Each number is 128 + 32 x the weight over the matrix's rms, rounded and kept within 0 to 255. Layers, rows and columns count from 0. Numbers have three digits each.

# down: layer 7 MLP down (transposed), 896x576, rms 0.0873, rows 41-86, columns 288-383
# gate: layer 7 MLP gate, 896x576, rms 0.0858, rows 42-87, columns 288-383
# up: layer 7 MLP up, 896x576, rms 0.0897, rows 42-87, columns 288-383
down41:122104107096142142190133218108084128142094144159129155130138127192144086158153174119179163147093153110133123133136151072170085150068132131097155099087147142123157157129117104102116113129122118121160148101151133148129101109140124132104155178169170130086124092121152120204176068131128165121
gate42:113104131160132097145143065124084139134155095181089141103122153161115110169118165147087130139136064057077117123120167125119124130120091133111171108132076117119209156189154075139156098137065097120157128097086196084098128121128096133159163184127137163175103132109131122193150134146104144147
up42:138113157070109039161151137145099123152115155119143155139157135114136112129067134127071144153151130148109136152101108118162132086057166139171105086080113112142088150126147132098191165123140143136085129177135164121079150160085187140090119110046182175142119137114143132107133134133136144079
down42:129115146108149134147183178114164152135143103151130122171139125168114120124124193115074192165165125131121086076093150165177135134129169147148111112137100103108147119179128145081157123174089155105109124139130151133063146133114141141122103116125163149150126107072175151090154163119127123073
gate43:072123146191156136181140168146051080098131093142127141108108103144122126185127153124094148130191114117098148091132144098135127158118111191092161120128148123106096084174118157131160096094154134178128097132118106200176121128122196102122138203129109142122134145103161075153139179120191094114
up43:144137162097109119095094107181136093085137102186087169070108128162115079113139119180168100055072102136109135142146164166102117095064132092097166142082171126144106119137085095157149100180103161152081125097137135122132107121129109182111143110148102203103155142126091162165113132121126116134
down43:141132152141123128143090164144146169088190100139169168157165117146118147115158117100128137118117124105140117126124135116079118103103132116134141182170104139137098151122109139171170125173136136138124089181127104109120095099116161109143144088116172145112156188149134113053112115118086074133
gate44:094104124073132127105094070098123145106143136110152128130147112165163104129166097041106109105148124052097121187134100134151171164170140152162050142141159131120114103071116120098152155192111114115126143097153175084103130153151152121206150153128163136092118090093126192095119149122114079075
up44:146153076127153135114186117111129143100067087198051097117121124075124169111082194120160125144120172183145146174104145152118149115131128092105122132131121115125104158084101145098118089128128072074124137129125053131173138131126116145058141177161096123124112121168155127096124096097145174169
down44:165165098116182109142092200150175083145133132155204096139098112124138078129092095158138110147083111182094174138112131141092142106147116127193166110079102122060082158198131147122127107106124093131154118166123138238156176093172206126136136159106108137114119139131150133135074105088120190150
gate45:118121116197104144137130110171120121126062110112109069154147170093102147067129123140051154107105077159108166153105103099119176136131159108102135113096164078194111121050138138155162130140119123121105076114101144078118140097178178105117150121058176077113055163183088165153161132160117121093
up45:101135164090187106151069117130127070095137132082124149120071101152135152118075138073142191118194173077132120080089125146157138106088137085095121167102116127113067145165113103133181133110135126132140163165141109186151095073147175140077142119151172120112085144138121099150073123142081176049
down45:104138083077090078116154154136102125137099138123121161137138143075068079129128127155105139138081142126116129174098101022156059165194088125148144130167171116110103130138125084103202125053129101132098165121143111138204108144111121152190191146115103147130121113138130102140071080102104162140
gate46:142076068101097035093105161097090098125134164189109084087110114118145079141146146171150141151147150118113093120132146093084106094123148156108053124143131151171093124060174126149131121118135105173131171129165142100101109148148155141059136087115129170158164133117157132111140113145110134087
up46:127164129146107122164158144070147068140158167155163132071133145121152104131074096157188104140128159122148133116126158153141057086199090088091120138154115113101110099129093149128158175072133134208101166161170134164138123199107099155095169099114138167108136162170135105074145108112171162162
down46:157072134158169176168046116117138154168132124132143220088169069129158126114144153111146118140135112115088105121087117138065085152129039100155116155130135160171112126127178119098106132119141140183126135152103181096172141099127151107127134121118123143086084128156164124112102141118189144078
gate47:132098100140132154160152085110167100166094172132092109136121138116162133131197092096129158167088148115116182150150137140140106099113110217115129165174111107127130046143106134124109134142107146155081128127085136112135194128156051104188094167102086130112123171160132172104076128128148082073
up47:142152168115168108092103112200138089126146132145153120094157103122105104155087126144131164115194129125070103145153093108108092143146163125144140090087167128111145139069138087075139144121135125102122112119136113100093138118093136128078134153138139143128186126120094164121118134130078145113
down47:122160085120094132167112104095172160114132088177141131104120178162130150148142088124130163135123098094103163104134121150077191078126171135138085157162131188110129120085132161181136153153178091123124181088130119126093115130137146046164146139156109149125099138158120156078132139084160170111
gate48:087127131166111162129097114138146108117088069222116102166109146086245163187143123158104171127096117147091106122150199112144161142121204154102134116136084107086124152110106126102097155163110107121095125108166079080117081093079128178122144108099115185165149114107118079073210171114122093149
up48:129196092116136167062142112113073154109148147094104126120166134136075123088170103134114097113159123128098169117095116130125174113139107101134086170152194102096108093136184116157102094153098175113184128133172158135107156169115115121113132109159133138166143109094127133170097046110116170153
down48:139101120125094117104100152125170113116077129155075088144194179148175130129096173107139169089117124123122093143157181130112076131114146113190134135105105120100126119138113126106140119136124079140092094121098123193166137136148099176134145084077131165114140126124104101035125151189133081196
gate49:112112183034166115088132131098132113111084126115158154148175108112191116156105141152091142094143105138147090145171173125134108110102150134087085081126149138196123153135120094143128156090133162116102099145144136123160086114098122057176118120182093149147104104102121183123105095136123180104
up49:104142071155150157142075128183100096123160137162130201097127151174238098140169122091117126112114127154128159087180155152116082078108151111114143145093189118107109147162107134066124129124097122145121152138111100160153082072113132184177036172121101152166144110182187129163091144126100144068
down49:110130117181075071055150204106125233105094133098138128159102185119148117125168120175122141121122045138132135084126145119194098112028149109110103137088126084136152188114134103182105063117099135148135142106142123092174187065132124155120089138100154172079132124124141154115117125191104135188
gate50:159116127174120125102136146136071106075112120118135164125090184187157154199082083187142071124121112065167149155168115118091134186121139146167149065181118150220151079132118166126074122098097156110120090126146110098113116148163149124112125147086094108106168126137149112099166136124115116111
up50:138155126122110159144123101152118133140132105078155095132132144169127144099183150138183126196099121073152179133116126121123183178152076145138103123138174163228149124079146153110105076111123108076089126152107094064175167163165209154125061108156174176114150185100109145159137086138132096111
down50:100130125086127108160093181153037119105054137133081131111110121126093072164131091079132144191107146097133165151147106113114173152143123108139140202135097138158169091146137118158088122078167088152138124107180137126187135135133162122141110151049148154121119152104140132097151131108098106160
gate51:091158068145099121172104122108139171141137113122130137154123103144098159170098145154160106125148155174067176148121072160098166135099108118150181157082123125154106119161167142110118105124124169154120125129105126135126145097106181121120151117071094114120083140121131122070134105190104060180
up51:085135168139098078124152121171150151203126130118179140166053076125082171120155191116131150120146116181149142063130146169123107147121073073118150168123166125030128120125149156155121159129145088083138145174183133123085119091069128086142168096144140177106095161165070025072140138126110124138
down51:112111150101156147154139181090132093089102092076108145109168154150097127016141114081152159123165130110087160131150113143105062167094087168129098140116086177129160101152164100090153117072172137147139082164146166098166155138113068138123152056080152138155081157172126141156101086120149126124
gate52:104122112139136166136126100095143081079140098102141160200113117136127120139180127109132164177156088138164131080082120152092151156088111132089122160118119093094088179138135152133128161115165138143123131104146070152130101099094130096148163103187118156088043128141161139141160128096132149097
up52:115095113121166140106171074108116148164118063083194149185180134113097157103117095133123138143110096132132065086154120104126106181126067119059086125058142117130145133148122131154061116102114146181149112197130116153112168114064095110162149106157172158149108080149174099120157122101111132148
down52:086104158114123154179121157087136215161135095092049009143125097120176138139135132141157144133140094118128088101145132150118055137109073074118111110094112100116171092147100091120149168078112101152013086129126120112108159090133084132171205108098147108184117120088138138085110155086085101177
gate53:143145143138137165110066149133173142130116144124106137145140127135171169106140190190127186141098100112131061147142189191142129072115120196093138110098093113099104152075127168136101090099072120139173153120121145111098127127130122156098129127112103161151149113164074146142120137098103074080
up53:160141148174124104136125099092160179100168137151131112104147122134155168072176118103119105156131087107138176138113135143114097177154159130080079141156176114166152127134129085129194144143152132128095093076166105093063132129108198125163153178077106096098153140095169126116093114162084144154
down53:058207143099128134141121161167163127133093137165187121063138103101174133129104131160110081100069131121105129157061138138100123109089113132133086097101158150139122164153084154184116152126138106160162123137117193143134096125110144098124143122149103093108171116117128149131132070118100084116
gate54:152173090150089084136104116139140148162217100132127107160208140131162164100128060127125064126080144142160084127093073178106102165069113111139137109173167125190105118226120106148143164159159131122154132057129177115081152105072110078137142143121170200141142124131139092122117095210173140097
up54:193149126134076104145137108084126094134150147085098096174183158124138151123100128085146102099182174114182136166121075137123144099076161101122112080153155069083065092215109072101132173176135160093129073115157136178097125053153119176138095138118179091138177136094150097121108152150103154125
down54:169141102135162147102117194090159072129170143178070152160095174126140112107127112111183129128118160090135096175092138088076052178078171154183147140138126123123081162166163092141106130179138135115105088125125089157068094161158125123099152154141150088081112107110176152130144112102148183078
gate55:162118114179096143123125083121146106113145116130174093140178081157138115158134093144137120132149125181160203097098116095120156147137143123135184116102137106113101125223143120172137109106123159141131097144135122138161091099151098113153123122105184181121240102129101091195145183142135151153
up55:155102122127086132112073192124163153074149079103134143128181126134078107143156131132122101130170119173123137107092095106128126161128161057105125120122167127135088121203125079164106117124073063121141120165179124118152079072122131156113144131093115188102116143119131108107107110142143145137
down55:117131130103149105137139096112148117114141101143097146105114134185133162131098102128134124090154094145155125140154171077147080121105142154142106146094093123180090122181085172128177145156104054043059123195166106125136095193132101129118130139178111122100149127120104110161114089121133147178
gate56:066156137072197115162139139143163095120128167149128163111157117159138125161100090039113149173098141171134082159141130139140157171135096160100104076117159158138128136097137168149164152111116119162160091127102116075111131124165123135215128118185133073123157120116143179073159191181133137108
up56:105111065123115103130182073126164193094097109176122142067058176157149086132140156088151135135102191109136138154152139162115165110133089200130107149115076154092122172158116098080111138184143163184102108175175052189164175128160096135134186174132164174126141091160118137128109115172133104127
down56:103124107142122132115091182142137071202127177161065165129118113112155170121181108122125199095127118153144079105127193140145139118107146157126140143139144092085170132134121125140100191065150082116133180168121106139174111075104206118139079084135120082157123104164135126142167155149117084115
gate57:149053163065091147120120087154102139122119140147096119095182144146136101112134138170142131175122139130108115155144074122118134145138155123127131115136118158177123115115115108118153123151129162140090158144170034130100081153150099124118157159102125092178150145146136194157142133130117080120
up57:135189154113142218098134146190163137137136104107155090152129123062125150101152068085130108090158106113051111170101084188141153154106106103136152109122135165122085144148137062120095126100185148113124103154132136122055103117091123144142136069163126162136116168119168111115066102145180125136
down57:156110149168098153168144088071132071180099114114073141121118143110102157162101139131095084167084122144143235126089104090112117155117155121126131167214137196132149116117084054147091117164115118129113094076157144059129157124112182147135129164087151104127108121131179133111136111101121104136
gate58:120114166200112144141098100109200132124168164125140056150131148144120112130112179147156106129100136213092180076100145100148107162166130138124063086171109133144144110100131055113120131161095096125121127093179122119177088132144127135094163138110081180131117194069159143106165131092115185135
up58:165134127156115185101102135167138052097169204138146121162135135195105087120081119136132092083118146134130130120148122113170178159139126138100120128128121087092152130077111154170123138138163127125111114104080127111158134110117147134128142101100091148173126147141135143166170164080137098120
down58:136102158130177142075092141115168132129142108196159149101115173156095110158110107062175168152101149148156134115096028128149146219104128108122144110138113189142138135155130112106189158120113144057113130113139140144183159111118133122129093122085162139138191084147167097158145113182124105111
gate59:170130047193173134138149104127162156081167188142073144126101146140120125144062146160140161081138132151166179161154125145110119170094052098114087053128088088149154066183135158070139150122122182127160100135120070067126141115179147195140119075155142099119158132174175139161112161125164142153
up59:101104085063167104094110095068135116126077131140168077103129129126110167149163178158080118138202167123077104189128108121117174093165106161169098123150127139165119128161131196134120144154146102121098121111069118050132091143185120131092145121115109114074108122098071129093059183204108111120
down59:155104130180094152116153127144135127100191083169172093114126126183109113098085132093110156192131103172109105128128127105084188099123136113107138098135120194042128121141134144121140126132179080162163137183157133134166107152130110062145063201124133069121104115096128080124156068108179131087
gate60:080135122134193196125107147160140149177144147112124149104117114118156188084135113140171132126117127126129133139139106184170149095163110177151122192118102084137141082104117128177084131148167146183131156140148105122124101088134105134133203118092137063116143165122171123102157186088163122098
up60:116138110116185070113122109150144118157111154116133149167115083141143118087071169088142151102153112147116112163142097133135083085135108168168160096122144136146169194116160154197077111128108103103167156127146144133106141128181127141131109152132105138129177174102137140104140116176127096101
down60:145153066194096104165105114153179190223157080225106084078133091141118144096196162146185151142234128120073162111169159187106144198109091168131145146129168104106111130117161138143150158095049092148104091121088147151086081171125157104195159095119114128144110137116202094074104110140139153156
gate61:097126133086094145098169089114118165135101146170130132110143127166133146165157129103171149081105106163095158090139160184096145134139084172134115159151123080097087106133137127165162155100055114139158090144143184141099149131072148088176102149089148128172102123107082177128125170142087118074
up61:083108146086137134098168137083117091093175147102121131082133113168138081135138141111143122115063099154133155080143130146114083149162149145076094149112103136145130140143136097144152167120121138160139114154149200217141082134140124115095125115087144169169128164138078218132134095132117159084
down61:152139138107143156169196128151125139103135140110151089112065179145140108124098103140137101100117090091169143068117117186143156116174111160135134152061128130146135175148148129118124156106139134141130103146130122112127149121128112115086162113113159137156146169076153121141116140106166124197
gate62:129101122145139093153076100179125101108129084170175112199141153175138144154116115150125108101128131166209168084172102139153091181108140121169126096148076145201119118154070142120169158124129125132160145087118128128129162152112093097092104150120069138144160117153102140101099097095090081166
up62:114157063131123152069179162103054085148130112127107153145122128160124131092146136094125072168085126113122168136122163085127121100115082115131105102177170107165156101107136084107143128128161136183102121145100144096131119125158156137105174172088126093083177152178160135137179136139106143101
down62:116139142120129130132078176182076180118218178159129155090116165142113084070136141131153148167154132123161121096086111109075094113094101185163083164126144144103083145139088115129138172110131100095154145134111158124160125035137104112128152112118161156100129139159115116185080139122165131127
gate63:136130128132134101109094155167090138112124107117125096129112181132081176154128112114118089152131106048113139129138166103163091190147146162105159130154167058098153126131119122126133081147152097155137107149157120110142063113098148113092086123163139171053105124110134149059104099153157168081
up63:147045136165099127160140131185086166136144140121126115089094154174095150130146103129153183155142147131152156117112087076089085121089146132115107125206125118114130091160073104127140138107150100136171120155139094152154148135136101122125109111126134136129179160110140121135087144110117140099
down63:144104131123115140091181141071190099117145153099095140063147118176139100082130116148177132118120101123127109110079110146141212136134127121095136176120139135179107124137170082126121164151102061101080153139140199077052180144125198094122132133143177134130125111116114100104103148119178160120
gate64:156142170186118105034170180139116149191185133088130168105083123144122065189102122132123161120158090172118122147214093134155140126146151131111147187071148072131148143128127132099081104147159120114083137149113128091172133157138134133137150156102147118156141132136132106130073086115094090148
up64:146136142143195132154162165063084215187186119129124109159117114080083150111123054172167105147130086187141160103132140108104153139158112081124190172063125077151089139140085149136115150125138083117181096093095144094090116134125146091174139167128110156165163109104131075198176109155089102124
down64:152141156121085152171146117118100096112101145114085148160087128122129116195123116119099092119136145161128100126096117124134193121087061136092134146119163146086145091089177102159130149123162137103159126153089140148132140075186099122144158183100150142095110056138130110150134120148080098135
gate65:129098109125101050090132129071137114119094163086108047102062066203134119062172099168169122134124078142169121098203039206066111148067153122105120174113126156101086153079164174129153113124094141134135189184129110148088087094099097059098112133159123117114100137167119146111125115068137097079
up65:135154113163090178168100124166149173175119138120162145165117136075158129102132168121132095147124103149161126148182102086176151122119126121111209166149138118192145152154150138099186180107125132107138079123156076110153153152153143122157119072055154130087121102136167114164120155175137145179
down65:070114184099127149139123106177093136089095207137158158115100087078162134164096207111063137150134138153135126138105106070129123138081139123068177070160100126143147170161151101136136134172126124094116163146147116116098181180206134112121152114101151142167192130031138038100158175088159142142
gate66:115136135124073093175139103156181146161153141114185156135087162159090125196133145109145165164089180117146181103066075158133150199113151069099142086122189136147147101100092190049121161113125150125160123137123109134100169135149091189108131127130136130129126161093156135163155131119119084151
up66:162161178107175162127169163107073066147130165102131130189122118100069141144129158128149092155127146160085093109115089131160159128099117129107124075108177090091153113134132112095135115149093103132116139170098098095115132133095127113114130097095104158121124144131063107161121125107128107106
down66:057118095132127120148150128147160100129117166138081155128139095161143120123157157151142184148136050118121138148183106127127143115174191078198105131132164074166174089112121095114117097121078120132093112127156112162152129124076125122113159129159144089069101146185114114144138150167076171154
gate67:133124119169145140140112056172125170133090201169117132119121116134127124137139058091110094101147128142063123172084166139137142102133155162034110170142143109114113057151136095182119124147062164129132139115061078189144102090179143165159097158099134154162150062151080109175126095068172137137
up67:093061090147087099109103085110125142114113168112089111102174117075160117157081145123072098133134137053047119113027133136095110153093139099122083112124096134196106182094120098149122088067114116178110157076118073161112142145115124163137158115088133086156151120127117102139077122067158117126
down67:087130094157140151095134145135104174089091110128174143153142108140175164161211153123104121168124182152097137136118180121154130136097113132095113082180129169110148088129075099142102182194101123089143121081165145129167173143031201152083186120103141118127133138060075173154125115076121164021
gate68:201165150196147148115202111165102086154147197114089154058094104172075107116131141076166183066167131094040168152114098143144105162131211118128121108105190100135089218223105102147159182105089111117144126164168131068094121151129156178157137105146142127080086113134152180136174093119122140150
up68:109126123067142095158122145122197181096110080228097148128149125056148141177105146107165153173092212115178099109125129100050114159096117098116106158098125198173124092091101105097102114110098193061158126096114110062163134146129085126192152067153105170147096116125112148115105150141186093080
down68:118104131103124189121128117138123169112142100185098104102167105085110133057100152126128117100147134156131176145147166101154144099103170107151067074200201165162109139091096130170111097107152133083140147112144066096157190152110153102147127142091105128219190149148161103104114094098071146129
gate69:128140176070088129108139166085138115086101113134126111079151134165066129097078122116069093105156085098077150067131079118217140204160128114119179186168163097095168095168173171123159113117149136136171136180119076169180104091199121203068103152114150143097176104127116144205160148111178155159
up69:089111178136142124155110144107126155092144112140164144104125120117118102139114132063119132118176158168158140142134113124162105165117136087154124120144149132144150159148109155127145115133096149205124086141139159197136136143136136136115160152083104144099152085151132173113108140116170167134
down69:138139162123115126168151152167099082142142141184113112092115103144149215086089149132142088097139126173144208070176095117144121173089127103107152162078121099128143105134101165098127152159169072100154153084135113127148092104139130111096145181121045124095132107109063109139160118121132123062
gate70:078101092085100146015117111118096120129129129042099142121125123101140166086164162142081153090211147166064150092177145135203113094128152123126128119152067115151152121110110142142155085111141202128081128169107167140102071120146120135141130135147152098135073161069117120200064136141172059157
up70:149130083047144136154110140134120183159155070104103165061115108073099202129125177092131076115161157107196172112133157150174107177146117134059127064095159166189162173169091124140151105098060140134108121122180194140100141107147119109091190129080083106158153167090137151048179123112150144199
down70:195103158048121069214053121129103171187169106098125096065109125129115190144131154121113134185115143119084151111123141066142152113084142152144096037127161132188184156116117120108102114113123147185109104099144148165146082131098096108172105104195116178075185083117158137105093168119145100141
gate71:126083120109154121114072168145130145100133153120105150158065144141174123069125156158147102130104135123104155166139192170128128196149180191146151154099187102130088145121094164154045109109123150115184126175127086097093191133090100133089164109124130160134073145000141154091117125166123146099
up71:147078206121135143150086088180129145134101170129155199134093170170111119129096097178163154173068119139070128136120191182095150109131149145129164112124148102114142114137189143116076082123118149122129156152073094117126226139135109158121142061093150129206081163092146163114142091168140058100
down71:164161121147149108085127156131081072168220116166139129158183143164146175101152147124136092141000115147104168110075077162140106106112175146114079151080143150141139080164143099120152135112074133147088131104164127151114075101120129148115111129114089115133129142135175159132127191126118119131
gate72:209107083133120145130070163116150106133077068179143099181103217132124149225160121131146123161124151178149152145060113125115169152155165166211119096093163117102105141098095154146058151098138127153103139101115093113108068173143075156107115123097156131099168155190104118149156155099098154175
up72:178116141109155085158135137138148119140165108147110181159115109124055105102165068134151127086134111112141143102128160124098149101151177144134122123135142110069143135116099093138155122140106133153120150109102174110076082172113157186141115147115089115107138110155150154153077153124121136141
down72:062130141215085087113187141213142170113157126138091177079168071180063181151144086112126139156155095108127102113078165133162153108185062092150131089179132140092124114153157156142151159186129167145149129112102112147121150088177096131093108188115149098129137155122152145177183046173137108121
gate73:078144150174103103119105128125068156135088128138177134141126154118155102121155145129174166166177160072152146056143157095130115127108116136144190095136145101087153133173149187125149147110163166118121141111079073046106131146086103154164122143143084122156176113135122168114034155117066149172
up73:100149142134144200133133124101185144144119143089127131108153105132091203106071160124078066096162133155129151166158089129121121083167117125093076153090166138127102099127072154148131155165116105129115086110170145147178062123070154109132130102160150178120086099086100131145138119140175141142
down73:117074153120141110124107155119141089162142152117119183056162130092136114146074144160066131138111152121064187163172142146146122118103128150122102102101110124083119137148129118149132056159122104154059126056127138184140120135143083091073118137125137167142151142079088185086212134169141050157
gate74:111139132137139099132145128106161150164155146102110139141098152117208165127143086123097120086130100105139163133192119186121098164138144115134133099071074238204045146134089122159111097134137116131116147112099143097113134105161119129138136152093093127098134117125122112152118094142138171098
up74:124126137099044140096105125159155114134099127129111174136114186150151117151082115108118192115129182068141107095187065108128057087078133092119142120119093132186220151155119042075195140122180162131097155153181215153122127107053097094105142141126151126170135174154119062100095133164134132132
down74:132116139146161185148111080142204105148127097194102195176175107120089126200145202167114131077177126108151112168135114158144146138148135135136117097123116092069164137123123116094099156128141153149116132141140082136098073122115153149121125163073125129165071110137148150127158138169150175121
gate75:139093133115122112092087129129130079167127060151129124142129167085158145134113112195170143125097198095109079092229072104186186087131114132130115112082191124129057145083173114123115164129126095084102137111191089150098157124160163145131105185097152176112129215131127082142153107136099065143
up75:148205114117092112101135160120177111158142122190121157128134129175141104129155091075098135138110124139155138072107212156152136102121177129132180153139152112153100122108069165143129127081174130083097089095092169155109140127113103124164155119138131095153086200099080120138158172122116170150
down75:158165166093133181099143172132095153097135118096130074093144115174102197108120108079051110145101128101131195093133192136152134114103143123067168153089132163162069157151124119123163124126127042135149134159091208158107146105120164145068164165103116083142166126123164170191121162102139172136
gate76:172109190164166110094134077145163108128133081123130115153148091118110081139152146089144066116147106123125121149140135119075092088132106097089156190107164148147120185059098098159187154069196124085066116128096113143114187109100110110087082111125172113123114118187113135114101118090127145147
up76:145082122111158181191093132149189190087192119135112174154182112096130113111125127158119181098146115164113093123174178150078104146108107160115184077112167108064129171182116090102145142115139138182177149117189162181143098117152129108152107109102118095149179136081166146136160120114125110124
down76:104134132132115093105050083129167100109106137106126086142128139112136084137101099127114152086144140122101142128113143110064142095143158120102181104123107153129132090174152107098141086124105085136157094163102108072156127133141152111101136143136120093120152104116140062127129127137129097099
gate77:115126125127130132115099109077166149155148163153079066104136134141078102073187135109083215188175051141141068114154131170134112152156137145138120125122190115080131181154078110075148118091116107080111116091161079151131186111110118126142094096154121147136135054115123232102119087127120108160
up77:116105099164126115145111160105117088172104179104120063169108169111123141152226102125116142161181102148133160112109107209126106131178167191130138113163152147071107106072213123142143127126088129137105106124113118183107097131130110176115057081141123130119137137189143196155165126161191104120
down77:127144170177147120142084120126142129113112140122198086109115154137085034155173136181133052143086122136095089084081121157120144130123164144164156155150136151137087120121090083116171083115076124218087179137150156108144145194080088127207108128148147164090117129128094126170162101174159155158
gate78:129107113109089161183172174098068144102159231168132128153126072184073180106158111156170138147155187182133107114178166160094096172137155217075082132117162079074127104164165105109136129115085126171136096165126137074108102088046102141107135106131097106135127146147151134126113062087080175138
up78:158110119101171139127127146179123155098105085144128127160175156139146152093087171139135124092120110050150144121150113062071166121093144002164115157121147162128117154140110152133118108129160110136113118085123127101134129132142112096187115137123149093151082110082124097133072154111149085097
down78:073104029183102086127167178141069141131124117129144119101107158110170122099115147087108131113155131134144131055107101159150163082092133110125121181079152139124138106176151091116063172140170111133183122150149135092067085154086154109127106108057103079165180107145120098140089104078116182119
gate79:097140131123098141123170138119162134107153149136155145161108203142090167117149147137090168167144101139144130114167088114086070186074159123147116164151130132124134108107080124106118145114068126132151088067154182092108153118137127163125147183106157076173107144117077199136094128113150147152
up79:110122169152138131104089165141141108154134074207128129096105106129177107090080106128219148155115181172097190102121124119139123117143139160130168122094100072054116151111109125177187091151111078125082161135126102132165111089101136127154125112114109149124145132160147086125125171143143078104
down79:140162115136158158095154157144121109152069126076084120066106168118160118127110095140136103114121169130163140127077103119120154085147133142141149147053067104141183132163130161117176154159127084130137149135137122100108162131101135106157109139212141113153097187096186166087168088139161074093
gate80:144143086091101118120142162093089171156090129181145177120128154141156135154091080112082100136116133119099134128137134136165137146146151122148099164150111151156128123142125138122155142110157119136148118104141162193110090173146129185146115168134122141133181130073137176169136148148119112124
up80:122122205183099099118165184142114105118151181113062145096130131158155157131115104149158136189165112094140141078116121138087132127150120127094169127118103108162137103100148131117151091115151137170202166126138213149135136087120137088138150093128121139129152158133157111067110055085151122149
down80:127156063128090134180153109115100124092103139121138159099112066109062131117107086133119128119137115108151097145115140076175082116120153117091108125184146147130144156105113132113176169117124086096117102109161145133123165151149134130139094091104177120135147116113138073106050146108099116170
gate81:191166152122141069085160074149095127151134121149121102149106128120084199111189174147109206190114140112127138137117151150115112163121148160173088169192136120183062170151163133147189106114145184134157218118111136145150104158124129095131114111101167126128109135089163106194158171063153118178
up81:107144125090121163200168140131103109134093164113137066158117147168131118157079204058088091192121086164111129155181149142103114145078155134111115141145119099047161070114124110171135147156127132088150139146093152204111178106144170104126126135230161100168161130059154140148105085136119180158
down81:156164051128106144118177126121189133057118125213130173125130085185084146192141201123130107106125143121144115151165129094105085168129151164133163188167113115084109087143084134152158106125134120139117095107062162223035145114130157128138101153112095107147139089151099116127153151165116108164
gate82:152096122122116093152181151122158109179203113151136127092100197140088168135141079188137086118193149067129079099163157165157121113086169142083123159197162128129121094084142094098162123126119173139157161113039090113145124115131174151136106197162123135133149128120159169147069125101108116080
up82:107135183152081203131155133114154133175117132128072132105174139087098114157158114084110110135164110057124079114118148120080131167049155149125134181114112224123128125052075110090118136158173128101163183162059124070187104171125124097092153163161117175123156129116117135136125137160120137097
down82:104133106109126123051149160161104127162154186023170134164186213173125164119158127127104104139120154075118169116156121131106169098152115081142142099173078078092139144121093080139114127083103191162127132088114112057161098176125158108084099092151094197143107130104136141084119124089120144036
gate83:080153111115122130186185158085170125111122087124135161100129095133147065129174120129156095171106145106134136128116129087132156144099122149117128054142126123175157127151143146207124176080082087098106149116130113147112130145111154149148106145189152125128141156132118147156137055146159156170
up83:108190142119126154144211090086153129133107092112113169124113089129144080079129125131129096135141179127141083060172163107135104182128111111137091090138181135164108118152154138231190164104061098095113135128106169122195093195149116184174097149156137161108108165126083148133148102119164126147
down83:134143144128159124180111196117129141129161156115116162155180080137155103105110128155140131172113121070102165164103078118141206143193057152159126158174231130143084106157123136122141169154154126161128126129119129131114143155140085196085091104111189138127106141143096139142176088105158153204
gate84:130117121149144194092111106147138142171113068130135138185138105159144106156134104138159135151123185147111149141128155100196196120121113118103176155116110162074173142122112089132097189093122124088131187127125097142084117174105129106140102118121098141166154146107105169125116134113109172105
up84:140076188112125173099047146133146081152144074160131145111140109109145126100105131130115122088103152108103056152102169137141147121102187167113119136153155110146128150087083131125153115126137143151116125167131164130123175121120102124125170203151118177096139120118126122130102124093083147127
down84:142160120090089116110092129088158164126129156136107118120088053130137143129150166171156134156157144144111139110130137088112120108097215185137157162098104124166141128149209104117144069143153152135120136158170147121129171125082153054163118145163192147101082085110111081096134172137137099165
gate85:105130109119169158070178110131127188111165147129151137153099197204148100098176165105105119118115155154146102126079134105148165112190113147126191100123101131115125066106112113101157110086098115125149091202143069160176088100164067150160077137154080157161173098174077132164131157180104136111
up85:164126167156099109085119110089160077134107142157118096089209180121086210103039145134116135146141110112113142121157157134102104097120106164153104218141103113185107148161124117164150141180157132181101143099181190114135157093170099164119132081109089052049106123105129117058139104139159142148
down85:184111130139099159162099104165077098145102128109121168108110087124120109086109182165145083126169149146211091121116121148138139147114097148026101099140142111128098111147130173118131098127102183129134148086123110153116153093118118124101091128124068101040110102184235140108123146160112155096
gate86:142133149184119118149091112129149053190102154165104169102082186132131122170115148077143132161152163135108139143190109098101111151120137129085175110151176133154164115147121152123211143092140137152131086138110118121170154072111115142090109061086121138117123097184109073059219127127090123078
up86:124172136129122151147119154142102159140152106091130134114154119133133120126144158208150188087171089131213157177172140146192102088122134157165155144105103146113105108167097102142130095118088123103109180150146117074158181082201061117110101107132194117159139090110075160196150139094143109104
down86:140077107037115131122142145207119146129130138123143199227151094124189096162089158109090102110170086123086142142162109178106095131117167118138112108146151119090103225175113123145064180102125122199076132102085140067116124135188185163135134053199126117077126119114109169212129134095083124160
gate87:082074153152096084158147135138116127164111165142101132142158091107110144080104132083137133102113117120038116142134120140094110104089118093138125169177118136209102095165104121181199095157121140154210107070146120157132135166086142094097145157134089119195180131146107131145134133125121107135
up87:126184084119142097121088172063128127131091121161122118137143160218144186098103095152234128123198054096137077128125132128065118150099139135096076118135101118169167139143154145148143211151110121144170111140181159149140157125114101109128159177115081131177102098165093174163160114195128121093